Each number is 128 + 24 x the weight over its row's rms, rounded and kept within 0 to 255. Layers, rows and columns count from 0. Numbers have three digits each. The size before them is the row's rms in percent of the matrix's.

# layer 2 attention query, 160x160, rms 0.239, rows 0-54, columns 80-159
101:154120132157115176133120126116117152140096169125120135147098150164120122126168146160127109100138103107123130130139115145146157148092150159114114125111115102117151167201140191186161136126125143174150117143101109113086121113105122144097113152
128:150085137136167179120133116123094080098148110158148156111142132104142078109124129122126085144122147137094120100124130167098136143108160120105096127096145108108082164136164103119098139100120095163156153121146104138126137137155148082095106121
105:171083139120161110134132122148139127151094155122116095090060111175115117164118088117126167105129095126113103145133153137178145123157134124130125107080158119130079143115123136093102078133112110140162158126159140101168153129108140137103109117
108:168152156102135102159132138167132121152145114136124157111133132128158083139135131123121127118143165130106135094131173107130134137141113103141111118142134084128100139106146118104102145143101146100155128126131145145149115097081151149127148196
095:136135152102124113112119149164131129128174147159122135123097154126156148120081084097159030125123160123092152107096152142103180114137159120134146127126127063116165173109154165075130125104101118149119132113152116118161127124138167138126114114
122:135101123082098103149104130138157148135144114149084130132093114101104118118172110146150145118176111192122118179144140111138086122114101127136102132115148154111158105139121122105106136099139119117119138129156118131129160130079119146127153184
115:123096094101107159118089159116133150154105140153155113133111128098147127080116087160139088134132123158109069091108134150091164094133129103122119080131138131109160180156108094105152126109113109112158130136142114152122154161112129082148120091
118:131126145121118117137102137119153158117130139132122111109099138130145098128146111151137146149095110141113092125152117151133104163146163071143132100142137131113097142123159144112096132132099118114138124096117086127128129097153152116137088134
089:133116167121126125160170066120166132114110143114097116116080135125097142136146090115092132100141093106075130139115140112113077106134066086160130121131144108099121089138159106142151145127122142096115150113098129135137114115169118147149157112
093:166142109112129153093117145139111090141119182140167139164124114152058146139117114103113085194110109124120147141139127084145121130132109138154149144186159115141159147149183149123165110116183118111111121119141106141084109130122106114118119110
090:124109131134128121124093123140104131119127129172133139139148062076159108107157134110125113133091134127162136166168152131112157129108145145089064073152111127129140118156138090112132163139129102102129123167150126114116189139102110111110107149
081:116157159139110120143139116146136103150138135111079119130079118125114145109115161139148131146124124150086110129075150145153129122127127099167147096089123100117132159131125151133162144089127136151115156166101123086181140126156161093128122117
112:170135149092106147178129092159111109144112169114165126118108125151143127119105132148118177135105124157094096134174151094131149136133068083144121093166125108146119113103092112102070112117174146116142176136112138105121103157092134142144142169
087:166117136145167071097133121161135137101117145142125129145161131142120109106170149122103089141110072112139132137123141110153163113153134109131070075123103129161176100114129156099140105154098149172137101141107160141154101128115109151178105106
106:129136114146180131103145130099144148147125091155093094147143141110136155116146139135131114108118146119128159124140095157159107128131166077117110122155145139163115126132128122137206168087098149143086176111106119110086190141149138118099114116
089:140131141151156134141119137139149146116125124101117071131112167166135117128147128118137145132109164118144136176121122124124143191171159107076137140104113142116110084104155132163103144137089108146130084172101138157158153146097072099101141149
082:137134153132127124128128078131167122133163157142131134113109150155078173114109132135170161118137081088145139166125078104153103105146148105107154174138113127110153106111155151172125127128096167147097107093164114156133157186122123157114138110
104:131182111152192065136091174165121159131128119128109118150113127152158140157119132122138116135145127080117115130133127108135110097112154072153109074162100168095148133150082120126117138118145159125155148103134109132186111115147137125126137087
120:132127151143158156134142146081160130123135139131156098091131119105117109152136166159154115132076160141107138091097125166160105091145160073135141141123108109113153192122133128143125170104102132123119138147113119096105137182141055119137145141
093:159109100102097169142144132090142140120090133135131115100156176109111154149093125138113152166123133074098126092117111173115108113090081144152149125152094102126134197093147142084124132101134143152071165113122140113135142148145140136086137099
100:095096138134121165137116092096092148149178117136140126126124140131110077108106149150081111140084140105144106133107129093131103145143138108133104159106143099174129138156179109164128141111080133131171178122123091143115165108154164077156114136
097:071130143104132112149117139163104138173171080136109135137161110135137112132122121130123151123149132098084142137115105140100094162115127118112115146150141153068076087130133152134124116142102140106138126162139147161137103138157131165126161152
115:098151134163134139129113135107180120134103117098170079089131094105136061135141109171137145153099181112117149119152131129112095114136141143156140120129115114115097142106155109173087108084115097137126151125097119133101150152127125148128129152
107:093121127143082088099111107124133133101107142166119114118136182129126160113128119105139117168131136119135123121142124090145159155123119159152162136166116094157136108103146135120159070128120174115098099092125151109114136144149111098148114101
089:138110140136111153138115113098084159078146144165106133160146132112110138107100115093130080159163125133172182129154145115157096107146140180104115143131140138145091114095148134146059135141138121119138111120167187137125073147129098105159090130
088:157190100129145134146131139094151164134132094127111136141140138138164103126127173144131171134129144117178137146150085106109124106156137124172153115104096104153139147149129119087121106171147112109171121112136152128140065120109160125140155080
104:133107122095151131164195172159124124136120116173103146152117141138109156099122130095156122169131095092143136135103139105113114145124106154116169096117148104149140104118117192141139132162144135117119117131128126156135108107096150120143129131
089:106106129113126063108126096120107146154104121141118124112164122146138138089150123155166178126101173085144121145106125139151130141120158106127142191108101078100154129110104119076131128132110181157111156134091126097121120110206092127134123086
085:136102122137113137132117139127115144114102123116157113163089123158164172144136126149137118132151140128086112102128146160103153154112098105185143150127099120136143158146086112121170166095178128169125124123132089083177147150119089107121102165
096:168100112102115113161147117093144130076140112107116124134118160100167136150151073135119151124103108091148092139121117107160129136139140111098124096128089108105095106148126116132096126120082115179135175106097124130168113142126144110133151101
126:184166128152134091143171124114135102126106132153120109133148116149166178194141110140139132160155152093121119124137145130174112107111113090160164129178100126134158111153148106117128157168085137135104151163104120139123097132141115144115169115
110:101115129143098169088127129120102141152111136134146140110111107142174106101131096120112115108125130133098115131108148118156159108128146080132116095124168098102129155092116110163113117069149137088113179130131113146137153103106146089152131144
086:134090116137143118143164113097147085116083130163118111093138165141154116133144108155124153088139134162160149130108128138139157122098127079160126159096136109108154169109138119138112101118065095134157160129113123122130137104141151124114171156
112:144154156143133100105107139124125139091170101130142118127124082138085107108148144128138164152133131114121125089128108139178106109101123164104144078111118130142119101141148102129123089123100127109157192154112143104135091154168080103118107135
100:150144120115086113141109120115144143163137132141134123121089161052134162129115105107135161125148138082105097131156116110150120163176168115131117125114132120116142164112095094127149086108163102161128093133166134112121134125102132090142129163
087:135132136136134111153118183098163065149134119184092116101110128091143106147164103186129118130172118150090137135086152184124122104145174110142117130163129119126152132123128135143116113140108116084137142151108116149141116153144143155076144138
088:180099112113119092117109088107104093163087132186134122121134116091110091154125132097120115131150133131128127178166157089124144188098149172120109093104114173108173132142099141143143110134130129142125152123113144139118154101111118144123118105
097:153082148125097077171136142169122105137164143108121117130157143127130123141151096144140138148075128125111132148137126154126089133141140088159092092135110123115127151149105107086117120123091122160144174138164127116146129127142082128116105130
100:122111133134097132142104093141143162089166124115147120082152170171149111112132135153120141072108116143166161132129124121157107144067122137125127161107096104096122118082147125112092145142084093135148132159110120128155143126136114162162131138
121:142089120139132128111107112149131148107149132094156150088114134116084084109129106159113095136129158110103108099139131122179123171136094135133144117145157114103145123148099119126137106118156156138130101097104140080094174143109147109135113092
081:112128151149146155160149147128152099156114141158162110109110105089117144146147108145124151141142119113112139070116129126134167147143098108083153125171130123168068122138140161144081088158120123106123175189095105109136119112161129123127140113
092:148099100139134125138101131142172164120188115093110117139109204104151140115115115102137133149119114120109114161147123143097128155143184081132087138139146073090150128100104155116113158132147120121109126177164123089125137089153129138167080104
095:144140134111095106162142133171139165125157131081100098161090165097117103132096084137134131120080100128135113141111138142092069150161095145122123118147172115136090121097079143118119090138173156134095134107169140127115137137109100158130107094
095:130135090149129127147140139130165113110047095175127141150122140121129123104128120123135109132108126112108121120107154122149130129085143164088142121127132127159185106147140167096119171124108097104159107139148133145129099137108092136144171111
096:107104130141113162119135116144181155109127136116137136099139143191147117119153099190145102151131124161132101133127133130074145149096134101185140132158124124154144168131154149108112182159057098136151128126144089163145095070140132149125123100
096:170160149135125110152141151104139075165098100169130134098164098077150160094151161142126151125132103128165143136129151129136143113127172145097142113152098162139142100124125132102119184133051143099160137139136139143101094149096139130151147135
097:185144107120140094141163128143147121150152144063151157163123116093099162095109155163103078142112089127137118137108158133128157147145133149097128126146149125129159137127106103113143173135111142096137133156139136121148109170113157123122130133
091:157093156136087073156146133167107156118161160105143127133118134122111138116134150091133142120118111136113115142079129117146088112182106129088118087116126110098097104140129079122133110174089097121111205126174163121118165122094114191115138107
085:062121144116126153128103119130123083111142164130104164167117159162111128184169165157159112095165111118104117165139121130096100126096159099114118129123102140100137128132169114115134144090130122122118098100117119136159117124099084114111115125
106:107104107122132145127141112158135098080097119159106122108152178168104165138137107105136126158153117170126131146096138115108139094163134143143137127120153141144178098120151143134116152134136099137159119145115091114114155110154089149158188101
113:139094123096130142142132117133094150120143155158095114086116115137163078101105104141122119130097158124118118166133135113135117140085124109143127136087141089122115153120132095105137091095133103162125145113150105113135167086129151119144085136
090:098102115169141107145124112143097135123152110152137134157136140157140169124179119137156133084116128143174158149102111133144087163146138111130116079149096134121174097169142146116123123124137135115142149097112153166122108178125079128124141126
086:161117120117108139141144176153136131099143127130097142097118173140174147152127089144142128174162130121124149097109107149113132081082107129150108114106132143148154119112111110128150158134062129116119152161152125116140112113115098128154138117
090:079149134157132142125178159083143138175170114112119158099130138118169122106101154113122099105156145169143105135124142102050163115137142083175105120127142132093122152115152147136176147142166162130100109128144087144123119135145131120117129135
095:130152168102114141115172150139119120131105145131105136107176121121115089120101174132134105164117145133128124088101125121140132159134129170086132131095125144160105089077113110150115108133154092170118133104145136092130155089110115175139177138
# layer 2 attention key, 160x160, rms 0.229, rows 0-53, columns 80-159
104:131126143087179122165121166149147133145134129150135159151089127116072142146154133150084156113130147116122144126129095156146137141116171147107096131130168119139139108154109111133136105114142094128146180126178097147123127113148146114097143118
108:109118109110155082111153130133105126143123131104126123095133137116195139124129158155040139140119142121089159104095088127156120138137110122132147120108143159095140128125139097158122098130114140163138130116099120132095136104123127127135095112
108:119112136142135135114164104095108093131118105153071109113147151105127120101098135131114106175137120172141113164132149136101117107134162148110154114164118155131105112155139139092131114115132144167109057142164143109151088113128087113130167144
099:119142168160134124119121151116116066133128125159122134140107107110143157109141140093157148121126138153106064118109141176124123149165097141157122112089150067135112162116165103137142107134123146146100082159137150136112125140134163125131143144
099:128124102119126144098141138107092090144140113162099120152113090075147167146157114136162097129103147143120134098114045177118140094110168118147133070101157118121106139115115095148150103089147131141122098111097103145144171125120140112168093139
094:135135151159150195146140126108121075126099143162144105119107135178138088139111129151153149095127130121121095108147122099066127111101108125094104156108118115147137140137149116112153110116146117141145065123130169102147131100131154140104161110
103:109150078140096180167143120119098139113119143117117121118093069169138101069115170151101106106142149104124158146149118136104110148103133095117106149101138164074172127116100107139153130164144112118131126150141148105100113102131156142121182125
103:139108158149153140092149148108083173147112115147118153143122163182138114131077148131091123117104150156103162150127115104120189137128143107065116154084147163111143136142166152144106119082110167123124133151106147145144161112109139112102130109
099:133133126120095148107171135109124120131162127129094124102143187089118129135137075135172140137103138128150129123126129166121126143152119121159136117157103138129076152112145146108127117118176144167140129123152083108149169133106119089089129077
097:149092117127145134119105164148130114159133096149108131140117134125105141128182117149108119115155131096117165109142089153159141213120147147090127115124113090101122156121144144113155149090118100095140175108120083117083180103161152127102080115
093:103116118097137099155121159159120143102093110125121129144106123168145099128124145115117116077146135101084119133144104111134155181093103129121124158136148159200139133102122122113082112149161117124109133147079144139143094127160185131155138103
085:171138116105091138159182143162144196136160131145108149094161130126094196137127127145152118143122166118143143131111147157101114126107173135089145096130119133082128129091148106099144132126138143077160127153104117129117106121135125121132081082
102:104129152127102117168135113162136101148143098108132109085082128142119103114078110111108115152116138137150100168111182141092140094167151105099136166143124132116103132141116176115093128116110113115078094126196105104123125102109115121093106126
086:143176136114137136109107106132133116123113158127107101116079149138128148137114153179108146127119156138094154123089122122149119133109112115128151130182123109153098101067127105120082141129146145138092163137167134136108121107146159152117167098
111:150140091070131132111120130124083136113143146096127101099149133114065138134163121163126155125135122146103122108131140135088109120153113119105149143092099067155132071100097143161161106118125108121110116176092108158125160136131118096130122126
095:175110142110103084119135103085113116129153181176130155151147101148133109158126127181127149163111080120103143133103121089156154135104107153097139102151157103162105118122158129185144145099134135112103164120161166122126111160151139150143115087
096:123121149123174126082152120159172055145118150143125110150162155057115150103104122173121148094128128133128127142119142113177116114133110140115092140136154076139104104135158113136112147078089123129130154166171136158081119119113122108107139112
096:145168085099089143124136105135111146096089120155102106080117127114119125132133136138150089092123087149097101113169106163109097123134113122105132131132163097129165084122133131138157148106120168108145151183097140149103135121074091126158146134
101:145176158098130123123147121120101120125074100094146119112160129153138135089147171098086118111178122106143131154146134135146159148132105132060118170123131163146124133130137137133124104174120101116122147142134135149128128119127182137083131148
104:105107130139123118167136136119113123110146103090104169115095163084115134106159104128127144177116105174134113167127133153092143042146140098138151121140134154100120122165099174149131105104158114131132084138142108119115149106125122068144102123
095:138130085093118131112143128130149136075140129148103083134127146167152121102138129114134123116151126131126134195152092143128156171081134111123170115123155119099125137115168146114132138145133087121121153108117095108122111130134119105147102115
098:115119151164126105122110156086145124134143135149186116127130178148144145150125165111195138133111129150121151070148138104123128120151108104123130105145151113153125169127152107146160124134082137146161102126098142136140167133099141145149149106
097:128129152131122109123108115127115086149120132144112156152143162144155135089105130094128104125123154104172103123152141141145193127102140115104113134142151123154101142069152126189140138091127116133132121132132132117078140148139143074109145153
088:135142169103144157126123119109108111140122099115126140140112108148128125140088094148107081111093121127151126168136098106148162131119149139140106107124131132132126164144170131135114151073107095152153138100097147106119161126097122093125119127
097:121142090088143078134105113179070126131121136106128116135139106151148124126146106116113117130123133043156145118101125090153171116109119153144149137128113121145138137156134141172148153128145075106108128105087120133122117123127193171142112119
092:102138174128112145097091150168100135114084183161162120135120116158166113101131126104116154141140109127115132139135117133150110141110192140111115158108136140112145085143148133156147168071112107089121185116117133152090118124137121125116097148
103:118128196175140120104128134165134106163144140120170152160166126083147131134137158103144144118102151126107127094146157138147103141162146133106149081114071084119127126160127150110137120105125159145112129129110133116116134144168152161123152163
099:144162114105095113122102155104120150136137111133123103113137141141132146179113109122148110159153161156158139129124134143128120118138175158106116111140137132079103133155170167108118130150107089116159083125118140143117140162077107117152117134
096:116146142096085169147139141104133165103128103101114131076110146149130152165148069107129081155077152126132141142170089152092113112111120106144095136146120136095128122154137135120126134123170126120145122117125113098141118084139075074105109122
094:134119135126115081152175112077109142142136170129120125117145092133125128139086149113116155122101068131128118155129145125091159064117168097129074105153132189122132140140113135142108133117141112133097116145166137154127131133126130118132133103
109:155129134049122124157149113113123101154149109144120119104132102104114164148135115133156143073108105128166099135146099145173122098166129188109113136157113126132123099116121127130137109119117137107122137120092119163071143127071124131106147128
098:109136071103123140142147097133101119142093126122114102152084146181128139169090110113132100138130138113110132135109124124085137142151142121146103146108143158108147149135111120096141119169121138119127101110096137090102140143137148131109139141
092:141166152093124117108096108131097152096174128159099156142143102137130123095114167123121143114107132153126124155120166142158102117110105151117099145169128107185111149137168133108101112158156165119093148126143163125176133097121165137150166149
092:125134107123144107115117095153116126168121111091128122126120124148131150138123123129195125165156109139102139145061125128097131103129110116143133121119098106118117109201103135100116132153086113117118158147138113130110079132143144144091117100
092:155118123142116123130131094112144158164090138102119152150115132165120100129163144132127111156168143189092134154113130161128123141139156099112094135159150146110149136135105083090121108091104130107076156143146141156157133140144133167116111129
092:075138136090153114142124112151087129134185131117147164128136082119104181146103134131134169126124126115119133176109111115119134114091123187134145118111113116161089105156191104105088129128143146140068160080117156097118159119118161130153129145
095:098110151130156160120129152146124143112135130159137141114144120132147157087113170157117137170129136094157136154142139117110133127120172085143093130149141165157112162103142149141155125148112143130135147184116105179160164106151171102147158148
101:061138118146139139130114112114105166133071153135178144169153112126106149120183106126135137142130175119101158145112127107118125106098123129122150169158101121127129148154121114104102122098095169132110149129096132140116113132141121101110156084
101:091165113114108135074106130097129117146089119162113148139167150114106097102133142096125124147093094103142133095083152116123138111058103182100134126167121147147076183155124093162125154141120138143147108098146152143128111163152117095151142137
100:137129125123092154103157170131139133124130124145115131145140129163162116141111130106181155163124144090132089108112183156102125158163128107160130139086123160114156130116133090101114153114118163152136113146116087119115113127159120111102142106
082:160094133121113136098127128147158120158124117156174127135112125153111153115073131089176102098142153193119180124165110075127132141155111184094169110127130143141102153131159116118114138127109142133119132127129123172146131142155138150101174166
103:109118151139082118123110136090129095148145122154118137070131118128128111134148134101109117183143152138137099123146154125062118135094140150127104105138113147114147153153123146123148111131137138119098149144134104117121169156112190104133145119
087:099108145128157151147136162090173134123133122114150155102085155120116169151132148129129105145154136156154147134171123161142121080079112157182133113142151131081152109157124145137154105126142143098162166149127140134123109162086156125107121127
102:134105140119133117099089122129124146144073144110137150153126095132115107143093137134142146110102109124155096114102139141145110092138122160088113120156100121137085142157173122161128144194101097139120130144110125139127108103143118115132149138
102:130106171109100134126104110125117111138117098119093080126135130127140116132157104118122163110099184104087179137147122123117115113110121120097135125135140145151115129106145110150121144100142152162103068123105119094061154151086140154148113118
098:078114135127142098107103143135096134126089110121132153203147130113127110131110125134077121103125131094127128119078161134152123129133096149109114112153115105165101134113160101094093117143100106139137144123134131106137092144135100153118119149
113:097101123167117088156110146100124137125125127128159135137127111118128172123100096105153102137168122148079136132100113148144100136118118123133130143113108110167116134138121127123131150102078141173108152109127144118128155172111124159139167113
105:094135133113141163127116124107180132133099123123128088146120169132122120112129112157140127148135149148113114101133157075142126121120085159164110106068101127061141119123092139140156156096125139104155135109127135130146125140124179078100160123
093:155130093123164146124105129117112132150171150110119144139061097134126128117159077131147171159102129144076125118136114115136159148137133121152139161135132102135114135112157148140145151117185164143082120152141133146099159136134157107161140146
099:159142155098133163148167103106146134120136121121124099156119160124138142132142097135138157101148112141135146103104117123161121108115134117160105090166152163106088089146141126159192140147149134132143086124068156166144148118146182123128077116
106:097152108121132106098137153130150163140128112117097111126136138063110079132148123106079146148103185117110155150132147110103088139157141123153138117138139155156189127126108120129074149116183154142102128137100100137129129112156081135090162134
095:096171136126149136162121092142136144113150129126129144125151100120096126087095099086117130147102125139133129097128115094137146076140111161161140125081093134128095114134104147154105153169116155102163158119116091146139084089165098082087151127
097:143121117111136095107116120090129118156144129145191106098095091129114132140157118131122132146109147120128166152095131150131133152098180081083129096122118194126128137159142131138128099162108124125132136146122140136103164141153147135105126152
100:144121146130097112174156085138115147136125114102133119080108105168119163133137097122113140158138182156127151105141136115123181148102123134121096142084114146089148077072127080124124117120141115119137176143097172118142157140150130137111122142
# layer 2 attention value, 160x160, rms 0.248, rows 0-31, columns 80-159
090:118094146153187130103117136147205108115129130101125150119144120131149136146131116135134141132082117164131095172097137133143110108087105124168107093142147117180141155113141132122107116133104146109101126125122158152127129111112110093097140105
096:106119134145128140116118134122101122098130181130149129132086171164143147149151130112175127115079120100145156142085141089145131117127151127126119127093180097117133159159084152133110086141182088119115119097147129111095127124172151124148145111
108:111121094097140127126134208133098109112128100114158187111109132162107114083116116127164136121140109120123149095131085113102120144143108148108137101115131119110132098120103100114180129112133112124128133125145104109114098128138079078125158134
110:125137165156158160090158142129129116114109136135148110074153115144172113137172099140135104151143141113126101128109128104141163124121115081163140121143140147107109131139112144143154143122137159093116122158108149171135120102165112132100158116
099:141129099092092146129115124105130115121073145102141092126147122111148087117136155102129129138147135124094162128121147120156099130154100119172126188129107128133178137144119096140132102126075108103127124137099136131126085164132157126122078112
094:126119137133124131125133087139131115093116157132125139139117141144130103131125097114121108120194107133138155096099116130145118154104072169108120151128142128126185120146077106121149168121161163096177138138152135101112131142152149080140164150
113:117149114098135095119145096133083124117117091101179087101138113158145119141110140109122130115165129167116150178134105128098197102122114131116075153099113176133154126118120140116145152150093144110112149091069180128102154152132153097141127155
104:120111080127136122142152136123149137181097106140128089115132128071149112116173149154142125155127173145162116158120094101129162124097096137134057114131105166117098123118172108183119127110128156127121135154139138129154151135087125091125153129
105:147116133126129097158135135113095156119103129174151139121149122110079138152119155155115141159115142139155115129178102115129130124138126139115078141120074131108111108159145081134150076143099072128158132125123104155105140133089137085139140159
105:071179141088112117152148080083150175131104189146095139155153094124146150176123116132128117158176121130134113171116117111130089117119122157091148112146167116162092130094126151082122123119097131133137124138089112167134106126163154153132138173
102:094101156139151159080154112136131136093153155146114126137091107129158086157147136138112138169103145165139122170121178115132073134155127160141126121161099097089162130137111128113140130101135145124131161142123169156107115121120082118136105138
117:138146117145123112093083147148127085123136142116155135113124120120105116168137168132119131160152115116089118160154127113154151165110132111090134131111095140113142099140100113152130154131132158116153118128136216106140135103102115106101129064
104:140135109155133098144089145150153078099147125106114123166143143131138138165167166134101133110088131106122146096161147107123131145162129112115137140140113110107151143156144130105184146190111132117135145127153111107118155122120095114166123169
099:140117151155192094130077104128154086126124149132126106119134098105086130089126087123161093129099116116098077165182134119114157159116106133118196136095135160140121136122139121151083132108116147130128123141120168129141125099084124142108171097
101:148141137132157101111099138161121167144139087128176124131100119114125094112140076116143128120154125160129112104125110148145111118098099128146159110136145140100125065089186151112138123090157094130136111123103118153130137044123130115089154110
107:125124143122125150129080142079142086103090118105156087119122117140123100112130131101108131112069133131108115175080129126130134150108118109158138128154137122169084121108120155182123168126180114076199109164143162126139123115139142136116090100
096:134138193111118144126169145103119129121132144138137120123168140189120096142154146101141168127079116099120124139119121104114155110158128137142204143138116140101128128173119142134086147142086149140102118092132168154116098100161127132204067131
101:096115134124134145152097096128144184145142146102113144119128121119141117133132120159104167156126157109139115113101107136157133141137138152079120087142147119066114123121115094115105129146093111133150175133159126125095147109115120064129147151
091:120162150134171111144089154153148167119134170136143108140139103136174138145099136104100135090133085129146100137157151156130123113096098115143103141143138144119169158150132129125134115081147130091149138126151132189067143109139138132176103110
108:113140179118135120092112105098120148131115134141126105101164085114124143099154120153119130122131159132113107161108153121127176115150120097124183166151115106120087105087158141118124132112089154113127133103116121151153106160143124143122119084
099:110155110090094142152135136127132179113132150158077103100153157105105124107102139165166158111112141175156112166160156145136121140141156143153098155125157164141138128110140093163124143137089128129105151148099137164121095147092170123086139118
109:135168159160121119116163116125133161168126126163133162154111150096139160147158139178131155115097131154139062159127185133133098135126170168131160158125133122123158133149122097152132112122153133153110094111143129164139133148131148120142101142
110:086129186136141143094135124112168125121157148157158150149131110105139115144145116153177135152103110146103140127125122118083112164147133142153149145142114118111123160106137119110104094073123128096150095118142099122124101106080132154128139135
112:128128111143076121128178075136117142142153148158119137150146155093152117128147105153160132135160128194112128097157186117082112099113100148130165108168160093119127134175143126099110122078125120150091061131133064119142121127111149084099132138
093:141105180160167106081128127134097149125122148116161102115126115135109156075140103101145125106135115089132101162140154174132080141147122124106134130170153131147125103137110095124128133093157156161072100106130153147130150081099143127137115085
099:145110152154121100123098095169116098081160142115161126119150166150174106138121130064117122147125136142107131100139125112124135142107150127174162146083132157157147113122141155093114155131121129169149170126135160120111149146135128168155120125
105:097097152135138099125148176159160095150101132102121109092095143157180134087158146159137132142145137127152115134128131112098122132106115136141115118103166133137113109147138104149119072111156179096093103136127137110132122107111136155120127096
104:138135147144160120133142140169152104168107140113147128095138126102118125135134102151148172117123110115144077141140127137117093101142163128087174102154123152120142148157089108115116123110100153158150157132141151145163122158155123170085101121
105:116092126141088116129162144139150134135118129162135139132094181142143123128132152138125125158143126170125124138104113117132097083148140108135151165180127121138146133202066126156142101098147125118087110127111087178089150154103108127120103134
090:079143113154093130104122145110163158141098130130097152122126175152165165150129135122080097150100127129132124108152101122085166138121152124134094181171129102123131147123096125117137105113154118142114159138128140167110123147152098196124107143
097:136138145095145114146142159115089144127133133138078092099130154146089156126131113137152158118123068101132158101158136151123132092140114130137120125108117144143150098120158112121178149123129126124122092153093150115089099145157134119145128172
109:080177120170127099121105091112121123127123173071119127097155086154151097165119155101069092153117125141137133177128150128136152155095082109141112122110107154126112119120170142163115129106116156130111161104100139137117139093124103139112147119
# layer 2 attention output (transposed), 160x160, rms 8.26, rows 0-31, columns 80-159
091:115140138109145150122115131138151154164125130129156113139131148134176090104136091112149120136118174188119134135129142130122149149122112130108132111105124109140163109116115151187101140139148112115164139142160141100104149113169105177126160104
095:142131124114129117117146112140147139155158141145159146139105091133143131138148116144088128103147107140131158102109150126120118116107127089131157144168123114141125081095147133151081128143110159136082103165103145106206144125057134137109133123
101:121141166132136125118148084118083128151127121170152132159139104137150119145121145160105136096142127149100155127145128122170167102163185143163095134155125093118086148151158099142093156126122169123113107147132123099129123190131119167131103133
112:108116098126135094160131139097136134146163157124154130134125121122097142141129107090103134088129087136128135091150126165133103102142128154101141138103150116105139134106140116128110147129124111126125122126152140141123120174122139146113097164
111:133137135140096155132141122140106137155164112121093161099101156139113159107118120123121128116175128131126155118114107119095155145129150118138142095097156084121083152088120146167160134133146134104145129079138149138105141118172158102105131148
101:138157169089119140130125075157135153153124114119114123124119124133132125121135172093092093121147157106097139131151146087128141109138187117155111134122136133141091113082123112166116110128131147162104113108148112112097115080151125124123143147
107:126109095151105158122101154152122155121160147123100134141129137154104144115145091111105140098108111115107114120118161127103102141124112145132152155136125093105104107119163155155125061147174174125121118099161153155105137161138135152108135121
112:135167148129128123136075134136094147105138127129087101105149134101097103151100173095080114104135101107106132094165114130137115127118139144107172144119110129133151136124109136125132138156123127113146171178164155104102131134154119162132097152
116:102105045130157137135157141146143139145128116103131120139155141165139150098163094130145164091153105133106118132122105136139114136130148107167123111147129132105159161099156164141165175120164169125135157106084110123126080147144118124158112077
102:158112121146135140070133110171118130083156140127130093094103133113121121144136149159128111125094139150139118117107125105115151150161114154154133113138127179123181127144142135146126105057126148107117124089117122109130148088106140105138088129
106:143157081186138153126125167141136126180075133105151125116151150139115116153117129138106137144138136108113129089093119138115143118137140098138118132093148107164145113138139165153153113133148100123124113173137087106110127169114166170151140120
108:116074063140111134147151142095139121149125101108116114135162120128137118127127101082147123122120098119152127146120125158125130118151114101143098126113101150164095109134176143103160152129155131103117157165121117143158163119147150124149152119
096:155151176113151150102118143136110125144146113140142122134141129156153123096097111123098120133127116100100126170140110112130136092155174150127134162130128161162145144170094143146096150094162124173156090111124129152103124115139142136122112115
104:113158141106124104119146149153107157123092132163111139140129146139146096155147139143116155166135161138109137143099127116107122168148127143165146183145119113098137125123153117102113122173210123138144120120191194106123142121101122110132112142
111:116111129142137138155175165090097109113142119156106120135149161124123158150118143104087145104126124174124111151098131114118121131149135140116098127148127095130131144156137098137121136143133136121135093160110175092141091188111131142128166142
106:120167125104123119126148140128147105158133157133119157128142131148155136155150086116121144147219110132119143120151111140143171102153132128084130125118105145098146154139137151140107146167104129142066150120123119128120097140110137134126131100
112:165102088142126125114092130189136089142118121104121116141103148088136130134149103138110124118154128161137121123118150124152122135141117159131114200122115105172107103089134124141147162128155096188154160121170135079133151143142151101100128139
092:178110095122117129117090137138150116155114124141118105167134132137096100107113132150132139155121112135116103143118150133081094111144154164140092119144123121154122122136129130148158155118131102129125131065155148080108081158143122178113087144
104:159117121183112124098154119127164148142094126153125139137083124065078178128123128150160131141104168093087123127118134116140146130170158137136155119137110108196127093120149123137120114130159126152162116099117116129134093128100114128110157127
108:121086084117159140143130129157118114123145112106107120086094178156108105146158163118101168130093119120126130109114125181083080117129074103132092131130058095159147159119133171149104090137144083155080176125106146131113148106100119134150138169
094:106123138124134100155085110147144136139118166092142153126133103106122152123110127126116087126157124088100131109129122147139109145178109156095121125160133098119125150105132131134099084093155094083156128113153118117076152112159129120141110138
109:140095118099113164136130166162129126119098120124114118128172121132131118157120128128108147174134152120105148134148112133174123099105137083157138128146148124196102146112161129131113120101085110105113113149132123118107095107149138099148193107
095:149150083151092106133125108156113171119079114131133141100150096153159127132172121144098145099135152153107121149161160093121152129163139146093115131112107117147146124166170119129109146135158157089106105115138131133113175116133139115124127110
096:123137168124137114136122131129117157095136116121138144085132137139134110106128141071091119111114172129108120112145092173119139110168159115084083175070071131107139165125116120170148135172120110158124171144124184161163154077137103147146138073
102:104175112105142058159132100151153138106101142123135079146092155124114144138118182129099110100110079136113139113049114107142118126124115127157152129089122079134118142136175127140101122080118116099152133137150137107148113136131139099117121157
097:122134137105100100138141095143150126093077087105047102134139151089149129127158139154169096108155144112170121159106130099131113124115095125119101171165110116152142098105116130155152121130159128147139099142134126114149151119134136133085148127
106:148105128175122111115149090115089115139072134078127128155138159137121114109074146142110137147162102129125144137111118111197116100157129123130127120096145133100152147122104125170151158173148076116146138157145127161105124161107131128128129142
098:124104137163110147144120116098164151105149124147097128140128125112132160145130148138121099171128149130142147127130172104143160184140099138150105122103134073137116134127149111147107148185110137119103078107148137129124090155117134080110100142
102:100095134145111132127108136108146145157163141109096112177132134167138122182133135148135102110151121137150122103113174169159158132083103101095157098094128065111101148121122133073121119138143109087136128151165102125122130135126095123098135144
090:168097181161120127161145127147107159120170112163122095177101108084111118123155138100134132131140131140113151102107153139148086094118130097082132107122111164159114088145141128115086125146159137120073117164126136144169137108144118094104138148
114:100115090136161133103081151177144103133122163127136142116145148161143103150128133131123094148083159145116084162114136108120174128099116099143117148140150174162118149099133170131105139103117150156110141118151176125153131110110152109104137121
087:146110148100136137148089152124153139139134099119170087107124152125081149127167114092141139127126110154115061126104097112153090141123122140088160159127137134092121091172100128095137143108121127139115131086183115115103145122107125113151153116